Weights of a small GPT-style language model, trained from scratch on English Wikipedia: no biases in attention or MLP.
Each number is 128 + 32 x the weight over its row's rms, rounded and kept within 0 to 255. Layers, rows and columns count from 0. The size above them is the row's rms in percent of the matrix's.

# layer 5 MLP up, 1152x576, rms 0.0329, rows 644-654, columns 288-383
size [103 101 101 101  97 103 104 100 106 102  99]
[[181  70 105 114 161 137  79 119 149 144  83 119 112  96 155 134  92 139  90 124 138 131 106 124 152 150 163 122 120  83  93 138  83 120 176 118 157  92 121 180 209 133 152 121 143 147 116  97  73 139 133 162  99 183 151 105  91  86 104 120 153 142 102 142 136 108 131 152  98 124 105  99 136 130 157 137 180 124 125 147 142  59 138 120 150 126 170 141 122 131  75 169 122 113  97 160]
 [158 160 174 141 154 190 151 186 159 107 172 104 138 119 127 160 175 108 142 158 112 162 100  77 145 164 123 149 104 169 133 117 140  71 133 136 158  93  87 108 101 129 132 102 171 187 151 110 110 145 150  92  92 171  89 102 147 129 121  99  54  84  95  73 156  75 117 145  60 146 152 138  95 138 112 154 204  71 121 174 155 162 108 117 137 127 131 139 115 108 114 153  94  89  98 144]
 [178 140 181  96 114  90 142 153 114 150 151 110  95 189 172 116 151  89 105 149 138  88 155 125 110 156 132 212 145 145 125 142 150 103 145 194 144  80  82 123 124 117 135 131 184 149 114 113 149 174  72 137 187 167  76 163 137 142 149 126 124 144 184 156 120  73  76  61 140 131  57 183 144 112 122 156 126  97  78 103 105 152  87 184 111 134 131 120 148 136 139  85 125 104  89 159]
 [ 83 125 121  97 110 126 121 136 122 109  83  98 132 104 105 129 159 187  69 145 160 133 168  67 189  76 109 149  90 143 174 141 182  71  93 189  93  96 124 109 144 145 130 122 155  79  76 143 146 122 128 108 167 148  61 195 109 100 144 175 147 165  94  97 103 134 159  44  66  50 104 132 141 110 138 167  70 148 125 118 116 163 145  93 179 107 123 102 133 111 135 130  34 186 187 107]
 [134 173 106 151  72  95 158 100 128 144  82 185 120 154 127 103 106 129 108 105 152  82 189 107  84 111 126  95 118 123  66 129  87 175 141 103  76 177 124  89  87 171  78 144 139 163  75 122 130  84 168 157 162  98 114 111 154  96  95  65 163 166 154  49 172 116 120 162 120  77 113  84 152  95  93 109 120 145 135 132 122 132 134 111 101 122  47 103 137 144 122  84 105  77 111 160]
 [105 127 173 127 102 126 107 105  98 198 158 156 128 147 144 187 136 106 103 119  97 101 129 108 188 164 105 156 185 122 113 158 119 101 165 160 113 124  98  97  79 110  99 112  95 112  92 153 106 124 146  65 144  91 126 187  89  75 145 175 124 119 136 172 103 154 156 165  55  87 149 106 144 124 161 135  92 145  80 179 151 129 115 176 169 172 152  73 160 105 173 102 173 151 126 167]
 [137 180 144 168  96 125 146 142 153 136 165 111 183 139 159 154 138  70 101 105 152 143 107 118 116 109 124 106 113 122 157 135 196 129 156 128 126 170 139 224  77 121  88  94  96 106 121 126 141 169 139 105 126 119 182 109 118  84 156 183 134 137  78 138 165 149 114  93 136  81 147 165 126 107 151  81 119 117 119 150  74 103 132 174 151 160 105 104 123  96 121  90 132 102 188 114]
 [128  69 136 158 107 103  81 102 164 132 114 115 131 163 174 140 132 132 165 153 194 120 153 146 113 150 128 125 135 114 189 119 122  92  53 121  81  93 145 183 190  55 140  82 149 181 167 178 174 182 123 141 120 113 147  94 130 142 110 144 139 103  97 110 108 201 145 179  94  77 173 118  71 182 113  97 106 145 162 155 187 122 120 157 101 161 208 113 121 162 181 106 182 120 137  95]
 [ 67 186 126  83 112 111 104 107 191  95 118  77  61 158  57 139 117 170 111 101 128 120  75 182  98 168 146 143 130  84  50  97 138 191 113 120 129 165  94 130  98 199 119 126  76  71 127 106  75 123 104  96 145 130 117 106 166 132 161  86 143 130 134 121 123 125 156 121  85 142 117  23 152 120  91  78 107  88  54  96 102 106 122 152 128 170 119 153 171  94 163 122 149 165 157 138]
 [149  88 100 107 104 163  93  75 162  99 139 130 105 121 172 156 159 123  64 152  99 112 153 167 121 114 125  70 104  95 158 146 137 170 153 116 157 123 112 146 146 122 100 141 162 124 123 101  77 137 104 115 136 111 187 179 104 133  88 101 152  75  74 167 187 122 138 118  93 175 160 162 103 191 172 150 112  79 150 122 182 104  99  93 152 122 123 146 139 144 165 153  63  95 115 140]
 [154 193 136 163 155 113 165 186  54 167 150 127 113 215 126 136 151 170 154 170 125 117 178 153 106 136  81 109 138 103 132 141 131 104 149 154 152  84 163 165 161  90 114 132  87 142 135 140  87  84 122 108 139 108 148  45 129 185  20  87  68 113 171 143 133 103 122 114 112 136  91 125  54 124 142 114 146 114 156 134  76 178 117 124  95  90  98 153 149 104  93 138  85 121 150  95]]
# layer 5 MLP down (transposed), 1152x576, rms 0.0261, rows 644-654, columns 288-383
size [102  98 100 101 100 104 100 100 107 106 100]
[[105 111  77 102 172 112  65 123 118  91 121 153 149  95 185 147  72 133 102  97 129 117 128  66 124  64 160 108 146 127 187  77  92 157  86  90 110  84 101 103  99 125 143 167  98 114 117 123 147  72 139 132 133 109 155 116 148 188 121 171 124 139 174  68 180  98 141 100 132 186 150 107 157 155 198 115 134  90 130 109 153 168 144 109 180 103 137 124 138 138 120 111 101 120 164  98]
 [ 99 139 122 148 123 141 147 120 161 112 125 154 112 175 115  90 176 112 169 110 134 185  89 108  79  98  67 158  95 101 149  92 151  79 168 136 159 104 100 136  90  94 186 106 141  65  90  81 157 128 123  94 127 136 183 191 113 131 158  97 139 149 144 120  95 181 154 123  73  95 110 125 157 148 157  80 128 181 101 173 129 163 147  94 131 130 131  84  56 127 143 139 133 155  97 176]
 [134  82 168  92 172  90 100  34 151 126 154  94 206 127 178 162 117 101 177 139 135 131 183 131 111 170 162 119 103 169 149 127  84 111 113 124 129 159 151 140 106 104 140  60 102  96 211 170 121 137  54 134 148 173 146 121 139  81 117 136 156 173 157 147 142 122 154  99 133 128 123 129 172 144 143 169 122 112  93 153 119 113 123  89 165 163  97 121  94 100 111 148 162  98 122 100]
 [111 114 105  88 129 129 179 149 100 140 120 112 159  77 133 139 121  96 182 103 114 134 156  78 180 122  83 137 117 103 129 144 201 124  85  98  85 115 188 165  87 194 110  92 166  96  75 111 115 184 140  62 173 184  90 190 109  89 105 140 157 140 146 144 134 195 157  99 180  90 136 171  94 104 135 138 110 158  98 149 138 122 117  92 179 139 154 138 154 152  80 146 117 121  74 177]
 [159  84 147 136 102  88  89 113 142 148  74  73 124 128  92 186 163 138 141 119 116  59  46  94 157  94 153 122 124 104 136  78  70  90  64 151 129 160 136 117 153 118 119 140 147  91 139 120 113 139  79  64  82 170 107 169 135 175 155 149 142  66 107 101 113 156 150 109 119 124 155 133 178 156 123 167 152 125 125  96 134 109 144 105  97 111 188 180 159  73  79 135 133 183 123 133]
 [138 130 119 118 173 127 140 164 161 130 130 177 156 115 168  69 135 163 135 130 121  93  90  78 171 130 129 157 115 143 114 105 142 124 153 157 110 116 115 182 100 186 167  62 173 131 108  94 123 101 142  68 124 155 161  87  75 142 119 104 147 232 133 142 110 162 117 159 102 133 100 114 132 162 141 116 153 120  78 135 121 141 134 147 187 121 136 108  90 126  87 171 109 100 170 140]
 [110 115 162 114  79 127 128 152 169 120 129 104 127 163  89 123 118 146 135 147 119 120 118 107 133  95 214 122  90 105 163 183 116 149  97  86 122  97 104 146 165 131 145 156 156 111 123 158 182  77 142  67  88 152 170 133 125 122 123 113 122 101 137 107 157  80 125 152 135 158 105 148 132 137 138  94 169 114  94 130 112 119 142 156  85 122 130 131 114  85 125 129 134 117 124 110]
 [147  88 143 135 124 168 131 103  91  90 143  95 114 121 105 160  80 121 135 106 109 117 125 126 171  47 101 125 113 177 143 116 126 105 106 113 125  91  84 107 181 186 194 139 130 154 130 165  99 105 185 123 127 173 165 180 113 130 177 124 106 145 165  94 143 161  77 104  93 132  79 168  84 138 139  75 141 107 162 124 134  82  83 141  83 121 144 107  94 110 127 130  77 159  94 122]
 [112 165 132 114 126 130 113 126 141 111  88 145  72 196  99 171  38 143 109  94  84 162 120 134  79 165  63 141 144 104 159 175  92  57  46 132 174 145 109 122 166 101 146 129 145 142 141 180  96 182  76  49  89 148 134  97 139 126 104  76  74 103 117 112 103 188 143 148 158 114  90 105  78 114 175  96 142 148 155 148 139 140 118 188 121 165 117  79 155 145 116 129 108 135 134 141]
 [138  99 109 191 104 140  94  96 138 112 159 161 131 132 150  98 173 110 119  97 144  86 123 132 137 149 132  79 104 103 153 129 112 126 107 116 109 156 104 140  67 137 162 131 132  59 186 120 134 163 105  97 110 147 226 142 123 110 140 152 147  85 143  57  73 153 106 119 147 193 154 161 175 130  57 128 116 128 119 170 116 107  83 121 110 124 149 140 180 154 110 155  98 123 103 101]
 [122  92 138 149 158  91 154  99  27 132 130  91 139 125 136 119 186 151  71 106 113 102 142 205 103 178 150  83 117 133 153 136 143 105  97 121 171 105 157 111 106  92  97 150  74 130 100 114 132 162 109  74 183  62 118 165 127  61 165 169 125 122 170 141 109 167 158 133 140  67 134 172 135  99  76 100 129  72  85 133  76 132  70 135 149 111 122 155 192 161 117 112 165 136 103  49]]
# layer 5 MLP gate, 1152x576, rms 0.0341, rows 645-655, columns 288-383
size [102 105 103  96  98 102 102 104  99 100 103]
[[187 118 141 155  87 131 154 136 121 194 147  85  81 106 126 153 110 101 132 169 145 144 128 109 107 184 115 163 131 138 166 130 136 136 138 170 105 147 125 102 139 102  91 140 143 142  81 156 103 122 141 127 126  63 168  97 189 114 205 110 128 114 123 146 127 142 174 123 127 134 156 205 140 105 136 155 121 146 169 131 134 107 162 188 139 117 109  99  94 132  81 213 131 128 138 108]
 [151 142 215 129 110 101 192 183  99 142  93  95 137  80 129  92 142 156 185 139 172 144 155 127  87 138  81 108 162 148 154 172 131  90 187 100 110  79 158 128 189 141 144 139 151 186  86 146 148 141 141 171 144  90 102 144 104 106 163 104 140 108 120 108 137 111 115 135 158 104  94 115 137 190 127  91 107 112 126 192 121  96 178 150  89  86  90 152  80 149 162 178 124 193 153 139]
 [129 103 118 125 170 131 103  92 141 102 122 149 121 155 121 136 118 107 165 168 208 129 102 113  88 159 111 156 137 155 154 134 166 100 166 111 151 140 156 122 133 150 131 167 148  58 145 112 109 122 128 133  72 148 127 135 105  82 149 147 120 136 179  56 133 145 111  64 125 120 113 185  98  93 215 153 142 133 136 133 104 123 135 123 164  82 126 150 133 147 102 156  74 167 138 189]
 [149 200 130 178 101  82 128 130 109 127  91 192 131 148 202 129 174 134 159  99 117 158 130 152 147 128 111  98 132 107 110 165 161 138  72 107  88 168  89 141 115  74 151 138 110  63 153 130 161 120 156 123 120 105 111 155 122 163 114 132  81 127 160 119  50  90 130 182 180 126  98 125 102  96 144 141 141 155 138 131 129 120  89 117  88 148 120 108 157 123 116 164  85 100 165  79]
 [ 21 116  92 121 223 130 154 140 169 167 101 145 191 140 171 111 158 152 159 142  97 134  91 125 177 115 126 117  97 153 121  79 130 106 112 175 111 155  97 149 143 125  88 160 186 148 179 180  68 137 114  86  78 111 142 172 191 147  81 102 134 131  99 167 122 129 124 138 191 119  93 109 179 135 139 139  90  85 189 188 174 122 107  57 144 102  95  91 138 146 147 147 113 138 128 127]
 [145 115 160 148 120  85 109 101 142 126 124 112  33 140 146 173 112 167 155 130 101  95 106 151 189 159  99 128 125 129  98  87 114 102 158 136 137 161 115 173  92 130 123 135 124 119 122  91 120 125 144 130 121 164 141 161 158 108 105 122  89  54 124 164 137 158 138 157  89 114 161  89  99 134 116 171 106 126 123 159 125 165 132 158 176 129 125 158 157 133 176  78  97 137 124 139]
 [164  88 131 134  98 150 122 116 113 128 107  77 119 137 157 107 146 242 117 138 197 149 103 112 128 125 148 148 161 157 179  82 101 116 129 129 104 175 130 119 132 167 151 143  88 143 140 136 149  95 184  79  91 132  12 103 144 163  98 162 124 116 105 161  91  93 152 101 156 153  73 116  79 113 142 101 178 164 173  85 128 127 132  82 168 110 115 119 125 141 136 149 111 100 102 189]
 [135 120  77 165 148  91 148 109 156 131  59 133 147 202 157 129 154 167 202 139 148 122  90  91 132 121 111 155 181 141 156 161 127 144 139  55  69 183 140  99  93 112  84 164 112 147 115 125 141 108 109 147 104 144 135 120  96  81 154 151 132 109 156 111 138  89 141 147 113  49 130 176  94 130  96 144 180 123 176 111  95 120 210 112  84 105  77  64 147  80 135  75  82 126  90 135]
 [129 128  55 145 126 128 158 177 151 211 138 162 174  64 160 187  81 107 144  86 122 126 101 155  87 169 135 127 173 144 114 164 100 136 138 102 113 200 146 135 123 126 146 128 155 104 110 136 100 103 126 174 153  86  64  86 156 142 125  72 112 117 166 144 128 130 152 148 130 174 132  97 117  94 141 128 124 100 136 142 168 150 137  92 169 120 176 102 112 185 132 125 119  98 113 143]
 [123 119 160 182 131  92  87 170 152 204 149 133 146 179 134 152  96 107 180  81  97 145 123 149 166  96 123  68 155 167  86 103 120 147 143 143 174  88 162 168 148 144 134 158 145 125 161 135 101  72 151 173 131  93 139 128 166  89 165  46 109 113 108 131 135 165  71  97 107 153  95 148 119 117 127 129 173 170 178 150 116  88 173 145  80 116  63 181 157 130 126 186  73 138 135 122]
 [115 142 122 177  92 142 141 101 142 123 124  78 161 164 128 122 127 124 153  99 168  97  76 117 156  96 138 139 165 231  93  88 117  70 151  99 141 149 161 140 126 155 151 151 175 151  94  86 122 106 148 141  75 105  90 184 137 110 112  96 107 130 119 138 124 117  91 160  99 108 104 172 130 118 211 145 143 117 169 115 129 123  81  81 158  94 117 151 138  82 115 105  82 107 144 168]]